config = dict(
    n_layer=13,
    d_model=256,
    n_kv_head=2,
    norm='rmsnorm',
    norm_eps=1e-05,
    positions='rope',
    attn_scale=0.0884,
    lr_mult_up=0.989,
    warmup_steps=200,
    dataset='wikipedia_en',
)
Each number is 50 + 15 x the weight over its row's rms, rounded and kept within 0 to 99. Layers, rows and columns count from 0. The size before them is the row's rms in percent of the matrix's.

# gate: layer 5 MLP gate, 704x256, rms 0.127, rows 243-260, columns 128-255
# up: layer 5 MLP up, 704x256, rms 0.129, rows 243-260, columns 128-255
# down: layer 5 MLP down (transposed), 704x256, rms 0.0698, rows 243-260, columns 128-255
gate243 105:61 68 58 40 30 50 55 59 68 36 29 31 44 48 68 63 75 50 46 46 67 70 41 55 75 80 48 26 70 25 50 39 35 66 63 45 50 80 27 66 49 36 42 22 41 64 54 56 45 58 58 44 40 57 68 81 39 58 56 70 78 68 78 58 58 30 62 57 68 39 33 46 68 69 77 47 79 63 38 44 55 63 62 60 75 25 54 53 63 47 53 42 62 58 53 40 37 38 65 64 60 36 33 51 39 52 59 43 63 65 61 55 64 52 36 36 37 70 52 22 22 38 45 40 71 55 45 59
up243 101:65 72 38 49 49 27 27 48 34 56 55 61 55 24 49 60 67 53 31 45 45 39 34 87 42 61 45 57 50 30 51 47 41 63 54 41 49 33 30 53 56 28 37 53 55 65 58 53 62 60 45 32 48 53 66 63 73 45 57 39 71 63 39 81 41 51 57 35 57 39 27 30 74 42 75 56 43 55 44 65 31 52 83 65 50 58 42 46 55 35 54 40 47 34 37 60 59 25 57 35 83 52 72 50 54 70 76 75 73 54 48 47 60 66 49 64 41 74 73 56 39 72 71 43 25 84 71 59
down243 104:52 53 35 54 74 28 54 42 39 24 55 72 35 50 38 47 55 52 63 36 41 41 34 29 44 82 46 47 64 62 59 70 31 60 34 24 17 38 60 40 54 19 42 49 34 45 64 80 34 49 59 45 65 61 43 49 56 11 43 28 29 67 41 42 47 53 31 72 65 56 29 65 61 44 56 41 49 74 65 79 54 69 66 54 52 34 49 43 64 66 68 63 66 30 37 61 47 56 66 40 84 63 57 36 44 21 70 46 57 46 56 63 51 60 42 58 40 59 44 66 70 45 33 41 45 81 57 99
gate244 095:49 49 54 31 73 10 82 43 28 57 55 39 19 52 41 42 46 75 64 53 67 27 28 58 59 56 51 50 49 26 43 61 53 73 30 70 50 35 62 21 57 40 51 36 38 48 44 45 23 47 29 48 58 67 34 62 43 65 45 43 53 25 08 42 51 50 31 43 66 44 58 48 58 33 40 22 54 36 62 72 48 68 54 18 50 32 78 67 42 62 35 34 50 42 64 46 40 54 45 45 50 60 59 45 39 79 44 51 38 39 67 45 31 32 39 58 66 38 32 56 40 61 41 55 56 57 72 38
up244 098:60 59 69 27 41 54 63 63 50 20 67 47 86 51 46 38 63 46 24 81 50 52 55 45 36 44 25 52 63 27 81 39 60 44 31 45 75 44 01 32 55 50 58 57 40 43 25 45 40 63 35 62 45 55 46 39 48 56 08 39 76 38 39 63 80 55 34 42 55 31 40 47 37 85 79 51 67 51 38 49 37 32 68 50 67 59 61 52 61 64 77 64 39 43 52 19 61 36 28 28 50 51 53 82 62 34 74 57 53 55 18 37 38 55 55 74 63 46 48 62 54 51 34 63 64 42 69 31
down244 099:68 53 17 31 55 32 79 34 72 45 48 52 43 75 38 51 64 44 37 49 48 51 53 59 41 55 41 62 35 58 44 58 33 67 18 62 83 24 34 42 71 42 60 77 65 62 71 66 66 33 38 59 57 56 31 66 55 32 63 56 50 50 38 63 36 25 56 61 59 64 58 35 62 51 64 33 65 41 50 65 43 69 53 39 55 49 29 85 52 43 48 25 34 43 59 49 72 75 39 89 33 59 36 40 67 47 53 64 56 66 61 43 64 54 73 52 48 45 32 66 43 49 53 33 80 53 49 73
gate245 096:55 65 47 69 45 53 41 38 68 30 54 60 64 53 42 47 41 44 55 43 42 36 59 41 20 70 53 22 33 28 50 51 48 50 49 67 52 53 55 60 45 59 57 60 43 79 51 45 65 49 47 78 58 26 18 57 48 48 30 62 57 36 42 72 25 50 66 33 38 52 65 48 40 08 79 25 46 34 35 51 35 63 47 39 47 54 53 13 74 61 44 55 54 54 59 14 74 66 67 30 30 54 57 67 47 47 26 39 54 45 51 57 62 35 45 42 48 52 65 57 70 62 42 36 52 56 59 37
up245 104:50 30 44 73 65 38 50 46 42 20 53 49 33 42 44 52 68 58 41 67 41 58 70 56 53 45 24 29 77 39 59 63 93 57 60 72 37 63 60 50 17 61 31 65 35 45 67 62 39 34 64 49 55 64 45 48 47 58 68 37 34 68 31 62 60 60 48 43 73 62 44 32 69 60 61 37 56 54 73 41 64 58 51 51 66 63 58 58 42 73 79 40 40 38 85 56 61 18 59 74 36 37 33 25 45 63 65 47 69 55 52 38 71 36 41 12 66 24 50 75 52 43 44 63 45 30 56 33
down245 106:30 34 63 56 46 60 21 36 33 40 55 32 51 58 70 58 52 68 66 60 57 54 53 26 22 68 32 60 72 54 33 54 75 38 50 26 66 45 63 45 36 44 18 31 37 52 60 64 43 31 45 63 44 46 64 32 29 70 72 50 27 63 44 55 35 70 44 27 57 66 40 29 37 55 62 41 46 44 75 55 26 28 76 64 43 66 65 24 44 39 64 54 47 46 82 65 10 52 63 51 29 51 59 51 48 68 57 49 58 31 74 57 53 37 47 23 61 60 65 82 56 48 49 60 18 46 51 50
gate246 098:42 13 28 56 46 37 58 39 53 55 60 22 31 60 61 69 51 48 54 19 44 48 57 34 53 59 24 54 31 10 63 82 34 41 53 55 18 53 51 75 35 49 96 32 39 42 41 23 58 41 62 65 26 26 46 62 31 34 53 31 43 44 44 60 32 42 45 60 66 50 46 34 57 52 51 45 36 68 38 39 41 67 68 53 73 27 80 46 38 55 34 72 46 29 55 54 42 44 37 32 39 42 81 53 40 47 36 52 56 53 82 50 37 65 56 67 65 54 47 70 42 56 58 51 58 54 39 62
up246 094:50 38 46 53 40 40 61 32 52 34 21 68 79 88 49 54 61 76 49 52 56 51 24 40 59 63 68 51 78 16 39 34 62 48 82 64 63 56 33 52 34 62 34 48 44 67 39 52 64 53 27 22 35 48 63 59 37 29 74 67 23 73 49 49 63 55 30 84 51 63 46 26 70 51 36 52 60 18 46 83 54 58 54 37 60 55 64 45 65 50 67 47 41 13 47 64 37 47 26 54 49 39 47 70 60 60 43 46 65 67 57 42 31 66 52 51 37 47 40 40 72 49 64 42 44 39 19 59
down246 100:37 47 43 55 42 33 39 59 28 71 29 58 64 51 27 57 33 26 53 33 33 58 47 73 65 54 47 69 38 58 36 65 37 32 29 58 57 51 37 57 63 52 55 35 50 49 54 53 48 45 58 67 71 42 50 25 60 53 51 64 91 66 67 59 56 50 40 40 38 42 66 75 32 47 63 43 33 61 54 43 57 03 48 42 63 60 73 98 47 43 67 60 67 75 49 19 67 59 41 70 47 56 41 40 69 46 49 34 67 38 52 26 56 50 45 38 54 62 50 45 65 55 61 45 43 61 40 65
gate247 101:36 43 42 64 43 28 78 50 34 32 37 65 56 08 51 49 28 49 44 40 58 53 52 54 63 51 27 77 51 54 54 69 68 31 47 39 30 37 72 62 48 58 64 50 34 64 57 40 38 35 47 30 38 39 31 59 56 45 70 57 83 42 22 56 27 56 60 68 41 53 96 77 59 64 54 40 61 56 66 36 67 53 32 62 50 66 54 55 41 57 55 58 51 60 39 44 35 66 66 17 47 39 57 71 54 59 67 16 61 51 63 51 36 64 42 55 64 36 56 58 73 61 37 44 57 63 41 66
up247 114:53 48 55 50 32 70 40 43 73 69 42 35 39 35 59 47 46 67 35 53 47 63 59 26 53 62 61 75 55 52 38 38 31 54 64 73 46 46 44 46 89 46 35 32 58 47 62 52 66 65 18 58 58 59 35 54 30 65 31 26 64 57 67 35 43 73 57 37 48 58 51 34 23 32 24 64 60 53 59 40 66 51 42 53 42 41 52 52 42 72 34 12 44 58 44 30 60 47 52 45 52 70 62 34 41 33 62 33 53 44 61 51 43 48 63 53 46 39 54 44 00 38 54 54 35 49 57 55
down247 112:87 26 61 39 66 44 55 64 72 80 53 51 32 47 44 48 38 33 29 64 58 67 54 46 43 58 43 72 58 33 50 29 58 55 39 66 49 43 37 38 39 40 63 29 53 63 75 48 48 50 39 54 31 59 16 40 55 03 25 40 53 57 52 43 50 58 64 58 65 57 49 58 48 25 25 34 40 68 19 57 40 11 45 51 48 43 57 75 35 33 68 42 70 44 41 55 45 23 71 38 32 44 34 54 66 30 23 37 41 57 32 58 44 42 52 34 65 48 45 47 48 56 97 51 38 61 39 33
gate248 096:54 30 34 44 54 22 43 31 61 48 98 46 55 47 41 00 41 59 43 51 47 59 52 58 47 53 76 47 57 57 38 26 32 60 36 58 53 59 53 70 45 34 42 28 61 53 52 45 53 20 54 46 21 33 50 49 55 42 49 52 58 37 56 80 51 45 44 50 36 59 43 42 39 49 57 51 62 45 59 49 33 89 63 47 23 73 53 72 78 31 34 56 81 67 60 54 31 44 47 54 46 60 64 66 39 45 64 53 41 31 58 54 54 23 89 53 39 22 42 61 30 61 37 25 49 32 45 60
up248 103:39 75 69 74 46 54 27 21 46 22 41 19 48 43 41 99 62 38 37 20 44 69 44 49 47 47 42 42 41 60 41 44 36 74 51 53 32 44 46 27 34 25 60 38 49 48 41 48 73 36 46 37 41 46 54 55 47 54 47 43 41 41 33 39 55 73 70 28 53 58 54 59 25 35 46 52 51 55 54 20 53 48 39 36 17 45 55 45 50 46 61 24 52 61 36 56 30 62 33 67 28 71 53 40 25 53 40 27 77 42 49 87 44 60 41 43 73 33 24 67 59 50 46 49 48 67 44 56
down248 100:32 86 43 45 48 65 54 43 57 29 50 45 38 47 55 73 37 70 69 55 43 62 32 59 40 52 65 48 43 44 43 53 54 26 29 71 67 63 61 78 67 60 63 52 29 30 40 58 35 53 51 33 59 17 27 28 35 48 55 25 64 51 54 51 47 32 35 27 38 26 18 33 24 53 42 56 61 34 53 55 50 69 41 43 60 46 33 48 77 32 39 69 38 46 58 29 47 80 53 50 42 64 33 50 48 53 50 40 52 80 63 71 47 47 66 35 58 20 56 35 51 41 42 32 87 66 13 53
gate249 095:66 49 34 42 43 48 43 75 79 52 52 27 71 72 57 49 37 31 60 22 29 51 64 42 22 48 60 22 67 50 57 43 19 83 62 44 53 28 68 61 40 52 48 44 46 61 69 32 26 37 70 62 69 46 71 55 71 48 51 59 35 41 45 49 44 46 41 41 27 46 44 46 38 38 72 57 12 47 61 14 50 33 60 76 43 62 60 39 46 72 42 52 42 65 49 32 51 77 51 52 48 36 38 84 37 44 25 64 56 26 53 48 71 49 58 36 38 17 35 34 42 29 37 64 66 71 45 44
up249 094:55 48 42 60 51 49 28 38 62 97 44 39 48 60 49 39 51 32 51 59 55 54 64 75 30 33 46 79 34 42 46 42 69 50 56 84 53 49 36 29 60 51 61 31 31 76 31 49 50 69 40 45 57 37 46 52 52 42 43 49 42 44 70 38 63 29 39 28 34 70 43 72 27 70 33 25 46 31 48 73 82 63 65 45 56 33 64 50 36 44 77 54 65 54 33 74 82 34 75 69 51 27 33 18 42 55 51 20 76 71 38 17 49 41 48 60 73 62 82 51 65 54 48 77 44 52 52 47
down249 095:94 58 53 38 65 33 28 67 28 32 51 44 60 56 55 45 43 55 68 47 44 52 59 74 48 69 61 40 59 49 56 73 59 75 50 50 41 59 49 68 51 21 58 37 46 61 66 34 55 48 56 60 61 45 69 63 49 47 59 45 48 44 53 37 65 47 33 45 53 35 56 66 47 50 64 44 24 58 59 34 29 51 47 63 33 62 44 69 57 43 41 36 42 55 29 57 45 72 70 65 42 44 73 34 41 24 35 37 45 40 09 41 24 77 72 19 43 60 63 62 55 53 40 61 92 52 67 51
gate250 097:51 82 40 24 42 54 38 48 51 48 70 80 27 55 47 41 54 46 52 55 28 34 50 58 56 55 48 40 27 64 70 55 56 62 35 60 51 39 57 55 19 66 75 48 39 25 57 51 73 25 60 34 64 51 46 79 52 59 77 70 56 38 61 51 89 63 47 26 64 50 31 57 65 34 53 66 72 42 58 14 72 68 29 43 64 65 59 55 41 69 57 58 68 65 73 47 40 70 39 54 77 71 51 35 35 57 29 64 31 40 39 47 78 33 61 44 49 51 41 45 38 38 52 41 54 67 95 41
up250 096:57 24 53 34 48 49 59 72 63 44 51 32 37 32 57 29 57 49 34 48 27 43 36 26 48 48 29 53 45 61 44 40 31 74 80 50 71 58 23 68 66 62 41 62 32 43 43 19 56 49 71 43 27 39 35 41 54 60 56 78 65 56 61 56 65 52 19 40 34 72 62 28 52 51 66 27 55 44 33 43 43 55 74 50 70 41 62 55 67 48 56 63 61 56 86 50 52 58 57 28 65 62 42 82 68 60 61 70 50 45 57 60 62 62 75 24 50 88 30 71 47 23 44 75 40 38 44 20
down250 097:52 46 56 69 56 40 34 58 54 52 74 47 73 69 48 81 43 61 55 75 68 47 49 63 32 55 49 79 69 34 55 55 58 64 57 78 38 23 54 48 28 64 76 36 25 38 56 57 56 69 71 59 58 58 86 47 52 36 38 43 57 79 50 32 45 58 58 84 58 80 59 50 50 82 51 54 53 58 48 68 79 65 48 32 38 23 58 40 47 40 71 56 61 62 43 59 33 72 56 48 41 33 33 48 69 84 12 34 48 70 21 59 45 35 80 48 48 65 55 62 75 42 45 47 43 60 44 65
gate251 108:32 60 54 41 63 37 43 36 46 46 40 57 67 63 47 22 52 44 41 44 60 38 23 77 57 49 53 64 61 50 50 37 63 48 56 37 35 45 61 78 40 23 62 44 19 55 64 77 22 64 49 41 50 46 55 65 64 61 82 66 26 49 42 61 46 37 65 58 62 45 55 53 57 37 48 59 60 51 81 64 41 71 45 56 58 27 51 22 24 67 47 45 34 63 14 47 68 70 68 65 93 39 61 44 54 60 58 57 55 29 62 37 46 50 55 90 53 38 66 56 42 61 62 37 39 35 77 19
up251 098:23 74 59 54 31 50 63 61 79 56 58 19 45 43 70 75 78 60 50 43 60 53 43 42 20 30 48 42 52 56 67 62 36 69 63 63 58 52 47 54 47 52 36 80 58 60 43 54 45 48 39 35 58 36 60 36 51 02 72 77 58 54 38 31 61 28 48 65 25 38 67 53 53 47 67 37 56 54 61 63 35 69 37 25 70 41 49 29 44 51 24 60 63 28 47 53 54 34 65 36 39 65 50 37 44 27 66 30 36 42 33 46 46 40 63 47 54 29 27 43 35 44 29 70 71 43 44 55
down251 108:54 60 31 47 79 73 46 57 43 51 64 72 44 50 36 42 37 38 51 66 49 37 44 51 59 57 37 28 54 51 36 32 59 66 53 49 56 76 84 38 51 64 45 50 63 56 40 24 46 45 37 59 64 32 43 50 35 48 35 75 20 44 58 38 70 87 24 51 61 43 32 46 62 35 57 33 44 72 52 27 77 41 62 29 65 46 26 43 33 48 59 78 38 46 48 49 36 41 39 67 60 29 49 55 61 25 54 49 63 50 85 63 59 40 56 79 52 44 43 53 49 53 36 34 48 47 50 48
gate252 090:73 45 51 45 59 47 63 57 34 78 43 43 61 40 50 32 41 26 23 43 39 52 66 68 47 20 54 41 57 44 48 30 28 32 33 48 80 71 56 65 58 55 51 51 54 30 48 49 26 59 49 60 65 58 57 49 42 69 37 48 37 83 58 67 61 44 69 47 42 19 26 36 48 62 45 30 54 45 36 44 39 30 59 57 65 33 23 45 39 62 38 46 49 31 28 17 66 38 48 59 65 57 58 62 26 55 44 61 44 25 44 72 46 63 59 62 67 56 38 32 45 16 62 52 50 41 48 29
up252 094:50 42 56 48 43 84 32 74 69 57 50 68 72 26 67 59 69 38 43 46 49 28 32 30 48 50 50 33 71 42 47 36 39 38 63 40 90 73 59 69 37 33 53 45 51 61 42 59 66 50 61 61 22 58 68 45 49 83 31 52 58 67 76 47 64 20 66 49 75 54 33 49 67 49 38 38 69 38 50 58 44 40 33 79 61 57 20 48 51 53 54 19 49 51 53 55 56 29 69 59 39 22 54 54 44 66 69 23 60 60 35 69 74 54 67 43 51 35 30 50 38 72 34 55 73 36 49 27
down252 093:51 61 50 54 48 66 50 71 48 45 53 52 55 37 54 45 26 64 38 62 44 71 30 45 56 34 34 29 28 60 53 65 28 50 46 54 34 54 81 58 78 52 32 61 34 28 62 32 67 48 38 65 45 64 77 73 65 87 38 39 53 75 63 35 28 42 28 62 67 37 65 66 68 51 47 38 57 49 66 31 15 46 49 53 59 68 47 43 51 51 28 48 50 25 73 58 59 32 37 19 22 45 36 71 49 60 49 77 37 48 34 51 45 46 44 76 43 65 59 61 63 44 46 42 12 45 59 41
gate253 100:61 43 57 42 62 30 51 59 34 62 37 40 61 37 33 62 52 61 40 57 67 39 40 26 64 54 20 44 56 56 59 70 69 51 49 32 65 74 50 59 51 50 35 25 55 62 64 62 62 38 38 24 57 47 58 54 28 46 41 47 45 62 16 33 33 46 47 48 73 66 51 61 40 58 64 54 27 41 43 62 45 55 87 54 76 60 59 55 46 58 62 44 64 33 49 61 56 54 48 41 61 57 60 43 67 69 66 34 62 62 35 41 45 63 47 69 40 18 45 51 50 69 87 30 52 43 73 00
up253 091:53 54 37 20 42 25 68 56 60 56 63 39 45 64 46 28 60 33 48 63 59 49 50 48 63 59 24 38 50 39 60 41 25 35 22 34 45 33 68 43 41 44 46 47 38 52 41 61 75 25 56 19 43 38 62 74 58 64 40 34 55 60 40 75 49 61 47 47 37 29 60 34 35 67 37 47 63 22 61 66 35 78 62 85 39 44 36 30 36 66 40 54 52 66 46 59 60 37 26 57 43 57 29 67 22 57 69 72 23 20 59 35 40 57 33 57 39 63 38 58 22 79 56 36 26 47 79 66
down253 098:74 41 19 46 24 41 70 55 49 83 38 46 48 67 24 45 58 45 23 75 49 55 47 47 43 65 52 53 54 44 34 42 61 71 38 35 33 45 50 49 53 38 45 46 38 56 43 22 39 31 61 66 48 64 35 29 28 47 46 64 38 34 46 39 30 35 65 16 47 40 39 59 16 34 66 27 48 75 34 58 35 39 16 53 57 34 50 79 55 35 30 43 37 49 52 65 51 44 44 46 65 53 53 37 69 42 60 45 35 48 15 32 71 45 36 71 57 50 58 44 33 48 37 47 43 46 78 39
gate254 096:46 31 47 38 38 65 71 42 44 47 73 38 26 70 37 26 45 71 50 65 53 64 45 46 53 53 45 56 66 39 35 66 45 28 32 22 17 54 51 54 19 54 18 55 39 70 55 21 57 45 59 22 61 48 76 49 70 37 58 58 32 64 63 33 35 60 27 38 54 40 46 57 60 81 50 30 39 58 59 58 44 27 49 56 37 57 26 50 53 57 72 47 33 52 55 69 45 35 45 23 55 43 60 41 43 47 75 41 29 67 58 59 55 32 59 11 47 47 12 58 54 31 25 56 52 41 46 55
up254 094:63 27 50 58 09 39 35 26 56 59 50 47 38 54 66 32 65 78 74 35 37 22 51 66 57 35 48 30 33 56 54 38 72 44 47 28 48 68 78 53 40 20 33 64 37 57 58 28 67 40 34 62 60 46 32 37 56 56 66 51 28 63 59 62 48 53 42 41 49 56 39 09 50 54 44 47 41 31 48 68 51 14 50 44 66 81 54 41 48 49 51 66 69 40 64 86 58 62 57 50 67 48 34 42 48 76 24 54 35 34 47 39 38 76 27 27 40 67 47 71 48 66 48 49 41 33 58 74
down254 096:55 47 52 67 70 48 61 67 46 57 53 76 75 41 49 45 54 31 32 58 41 78 58 33 26 49 65 66 50 73 54 40 48 72 61 86 68 46 24 43 50 55 40 45 45 58 71 73 31 64 54 46 42 62 51 65 52 42 41 69 58 78 38 62 45 42 41 73 44 65 49 52 66 54 45 67 54 49 73 55 63 61 55 35 39 44 80 56 51 40 47 30 41 73 75 40 55 59 64 68 30 74 41 51 38 54 42 57 42 34 42 35 68 51 65 35 56 37 53 59 68 55 76 54 50 31 62 15
gate255 106:50 50 53 83 56 70 23 58 66 44 45 54 52 56 44 78 58 42 81 27 57 42 72 55 36 40 65 48 44 49 39 41 53 18 56 83 52 59 53 57 41 52 35 33 62 45 37 41 58 38 50 53 59 26 73 45 45 76 58 57 44 67 37 42 46 75 48 54 57 62 36 59 36 17 71 55 48 54 63 53 74 25 61 31 58 43 44 40 33 57 54 60 51 36 51 59 28 67 76 44 61 28 67 33 49 67 38 19 76 48 65 55 60 74 29 78 39 42 69 22 40 58 47 55 55 53 61 61
up255 112:50 73 59 47 46 72 59 56 64 27 50 60 58 22 62 43 34 56 51 48 16 31 33 72 22 25 51 49 75 55 30 28 62 64 67 44 75 37 51 64 41 63 20 60 43 56 64 20 49 45 43 42 23 35 67 66 48 52 51 41 25 69 47 47 46 56 48 27 45 76 46 51 51 46 62 54 30 69 24 32 49 48 59 46 47 57 37 48 44 64 53 56 31 48 40 42 79 57 23 62 31 51 60 38 57 69 64 50 35 36 47 55 77 43 57 27 39 33 82 38 70 49 49 50 69 36 67 19
down255 103:50 60 63 47 38 33 37 44 28 56 52 33 53 36 40 08 53 70 48 66 24 68 44 33 14 70 42 33 34 57 58 58 47 73 61 34 47 70 65 45 61 59 60 68 49 45 55 51 56 39 43 63 50 69 48 29 62 45 41 28 35 56 72 44 32 44 38 56 43 44 49 29 63 64 76 24 39 76 24 58 36 40 35 69 56 46 58 61 37 46 52 50 50 68 33 46 45 53 44 53 63 59 67 54 49 32 25 64 28 40 39 58 42 31 44 70 42 48 33 39 84 53 47 39 34 50 50 39
gate256 106:53 53 60 48 41 74 59 70 31 60 35 24 34 63 13 42 47 40 77 27 60 49 50 25 74 83 25 66 66 58 45 60 34 48 39 46 30 48 68 71 53 48 51 35 60 22 54 38 44 73 68 37 38 36 75 48 31 23 44 21 40 40 44 69 40 43 62 44 73 25 64 68 61 31 58 65 73 60 73 62 60 36 29 39 20 36 36 68 36 41 56 50 46 40 36 31 47 55 26 79 76 45 62 78 57 39 65 61 52 36 33 35 44 58 38 41 32 28 48 61 52 36 67 32 11 57 67 48
up256 105:55 49 58 29 37 39 34 62 44 44 59 57 27 64 42 62 71 63 53 53 41 51 53 70 42 62 58 23 21 48 34 44 45 59 49 56 35 64 31 21 45 51 52 18 43 97 57 31 58 50 39 44 32 72 53 51 34 70 49 58 32 50 63 50 33 61 40 25 67 63 48 26 48 54 39 47 44 63 49 47 35 42 66 52 86 41 48 39 35 29 62 72 51 81 65 34 51 36 63 19 56 49 29 14 44 40 32 49 49 29 61 67 69 33 39 45 51 58 39 69 41 69 45 54 71 57 61 34
down256 105:46 50 62 62 47 74 56 42 68 44 56 60 55 48 34 89 66 45 33 47 53 75 46 41 61 51 55 62 65 52 44 66 47 74 50 48 50 69 63 57 56 55 59 76 25 48 22 26 61 13 46 38 62 79 73 39 37 49 41 68 60 59 37 58 61 41 53 33 45 53 34 51 65 67 40 24 58 75 55 39 61 55 54 46 48 43 47 71 55 60 77 75 45 45 38 62 52 49 49 67 50 50 62 46 74 45 70 42 21 75 20 61 65 40 29 57 85 48 68 55 48 32 58 61 25 50 64 26
gate257 103:50 13 37 64 48 41 54 66 61 49 71 67 40 48 32 60 36 67 56 52 31 74 41 54 54 45 59 48 44 46 57 29 53 50 74 34 51 44 66 27 57 35 51 54 41 55 63 68 58 76 31 61 40 48 50 45 55 52 66 69 38 20 61 38 54 34 57 47 41 60 49 41 70 50 15 59 65 27 70 24 62 29 32 22 56 56 42 50 48 69 74 61 41 49 38 64 57 52 65 22 62 29 34 32 74 62 78 65 49 65 41 50 35 77 45 48 52 56 34 52 53 37 53 74 65 66 41 48
up257 108:55 49 34 52 60 51 23 35 54 44 44 01 34 38 47 43 67 64 61 69 14 15 45 52 59 55 45 36 57 37 59 53 50 46 60 51 61 63 32 45 42 48 41 72 73 31 26 67 38 53 53 62 27 17 36 67 46 52 41 52 51 53 47 60 31 71 54 55 58 52 64 70 50 50 56 48 58 68 66 68 36 25 49 65 51 58 55 18 23 49 52 65 58 57 80 62 56 53 65 52 41 58 09 60 32 31 34 50 30 72 58 33 34 55 31 72 42 59 56 43 38 54 63 41 35 44 68 34
down257 110:55 34 22 49 56 58 46 34 67 38 38 68 31 50 47 43 61 52 50 61 46 44 44 81 56 63 54 63 31 47 87 47 34 54 70 28 61 58 60 25 42 33 55 56 63 50 65 54 50 80 42 71 57 44 39 64 36 39 32 34 59 39 56 26 57 34 65 72 40 59 42 60 72 45 44 40 49 67 49 15 44 13 39 53 47 62 31 58 32 70 36 53 42 44 68 67 64 37 42 28 30 49 28 63 34 47 52 40 25 65 51 47 28 70 56 74 28 55 74 44 39 51 59 32 22 81 53 34
gate258 105:59 24 48 32 24 54 33 63 61 46 47 69 83 67 41 57 47 47 45 54 54 63 52 46 55 49 65 58 61 50 48 75 53 33 77 45 81 55 24 48 32 53 42 33 23 26 57 82 41 74 23 50 58 53 47 53 30 47 58 82 47 47 52 52 50 63 42 45 66 51 57 56 48 57 76 53 47 60 32 41 56 57 41 41 37 54 62 33 39 59 48 27 71 36 31 30 51 40 25 45 38 33 49 12 47 66 61 44 44 47 46 49 44 72 53 42 46 37 45 85 51 33 79 54 57 33 24 32
up258 102:51 37 57 52 50 48 52 49 32 46 51 56 37 26 33 35 62 64 70 53 47 49 51 44 59 52 30 22 60 72 52 40 82 41 20 26 58 27 49 50 52 31 72 54 62 57 45 78 28 29 37 43 34 03 46 46 48 48 46 21 33 50 77 27 40 46 65 27 24 42 24 37 53 67 32 58 54 49 23 64 39 38 32 70 51 44 54 28 70 57 58 66 57 45 56 75 42 52 51 51 50 52 55 34 60 38 45 57 77 32 12 63 62 34 33 43 75 78 39 41 47 75 56 44 55 43 47 47
down258 101:67 35 44 49 39 45 56 42 55 71 47 65 57 48 27 38 48 51 40 52 45 55 35 68 79 66 50 50 65 51 58 40 57 44 42 58 47 63 60 42 53 30 63 38 49 25 87 61 13 58 69 54 33 47 59 36 53 38 48 39 50 62 49 45 48 47 39 49 52 60 48 18 71 67 46 53 74 57 14 36 51 62 40 67 34 61 51 20 43 46 44 35 63 82 39 16 36 60 35 50 40 36 68 76 29 15 35 71 53 44 46 70 49 44 63 81 64 46 43 57 68 39 66 42 55 29 67 22
gate259 099:77 47 51 49 56 81 47 66 50 44 65 48 62 66 67 66 45 60 61 10 20 68 32 69 51 68 47 40 52 33 37 55 48 72 88 42 29 60 59 49 50 45 30 23 44 66 23 31 56 51 20 81 78 48 38 46 45 35 55 36 57 53 49 38 49 40 39 90 32 19 73 40 68 49 74 44 64 63 63 47 36 46 54 28 55 25 39 62 56 25 35 59 48 17 62 44 61 44 46 60 35 61 42 75 51 48 53 50 66 54 27 58 52 61 66 64 67 30 46 35 64 66 53 60 59 61 40 56
up259 103:80 61 81 62 71 35 25 33 44 40 68 46 60 16 35 76 42 38 41 61 55 68 27 60 45 59 46 25 71 65 71 52 55 53 47 42 30 24 29 23 73 30 59 63 72 55 42 63 34 51 45 55 27 68 63 72 95 59 57 35 53 63 54 44 45 74 61 37 49 57 43 61 66 61 28 63 62 68 51 41 44 36 42 59 39 38 51 50 59 61 75 75 52 52 77 35 62 42 57 55 33 63 67 57 58 69 31 53 26 50 49 63 55 67 50 60 36 49 66 33 65 50 59 63 67 33 45 44
down259 106:48 51 58 45 34 42 69 56 62 59 69 54 47 15 50 45 48 39 30 88 52 70 52 66 69 63 37 46 39 56 38 37 58 39 63 46 33 47 48 23 76 25 76 51 55 57 51 60 60 18 47 53 52 55 40 39 63 52 42 45 51 45 43 49 46 41 43 34 41 29 23 34 45 57 38 84 23 59 52 37 65 38 50 44 34 66 35 51 72 51 51 74 43 35 46 22 75 51 48 44 30 45 56 39 59 98 31 67 12 46 22 56 80 77 51 49 26 44 27 48 60 38 47 52 57 38 67 51
gate260 099:47 58 46 35 75 38 46 83 59 48 51 58 27 60 60 46 31 45 41 28 50 55 72 54 48 18 50 69 50 45 49 57 59 59 58 64 23 47 73 41 41 18 47 47 62 45 47 27 55 50 39 23 52 24 50 50 55 66 21 55 59 46 71 69 57 44 70 38 44 61 24 34 33 51 40 65 13 13 34 81 52 61 52 35 38 41 48 26 50 64 47 43 66 40 54 51 46 30 44 32 47 40 61 33 38 36 49 41 22 46 48 41 49 35 55 65 42 48 48 66 41 38 75 62 71 55 62 56
up260 109:34 40 54 45 60 45 64 47 48 42 59 65 29 68 68 44 30 46 58 67 55 63 57 28 72 22 24 35 54 36 48 50 83 59 70 16 28 58 53 45 57 38 45 34 56 28 54 54 45 76 51 62 56 24 51 59 28 60 44 60 47 42 40 35 75 28 66 53 40 47 66 32 50 31 35 40 41 48 41 33 51 31 49 52 09 36 47 49 59 25 50 63 32 60 58 39 31 63 24 35 68 53 45 68 52 58 43 23 33 63 44 41 33 16 60 31 38 52 45 33 76 43 63 56 80 24 41 28
down260 105:68 56 54 62 37 68 74 60 60 59 75 48 65 44 89 54 41 43 56 38 48 55 10 46 31 48 63 61 74 47 60 42 39 46 79 41 31 32 60 52 50 55 30 20 67 42 50 83 49 51 53 20 55 27 24 15 31 32 37 26 43 48 46 18 47 55 19 55 43 51 47 44 55 52 37 58 36 44 84 62 58 68 53 67 48 53 50 50 63 36 68 36 40 56 58 50 56 63 14 41 49 45 47 29 65 14 67 26 46 48 59 37 53 33 55 71 46 57 65 23 36 47 35 59 54 45 39 32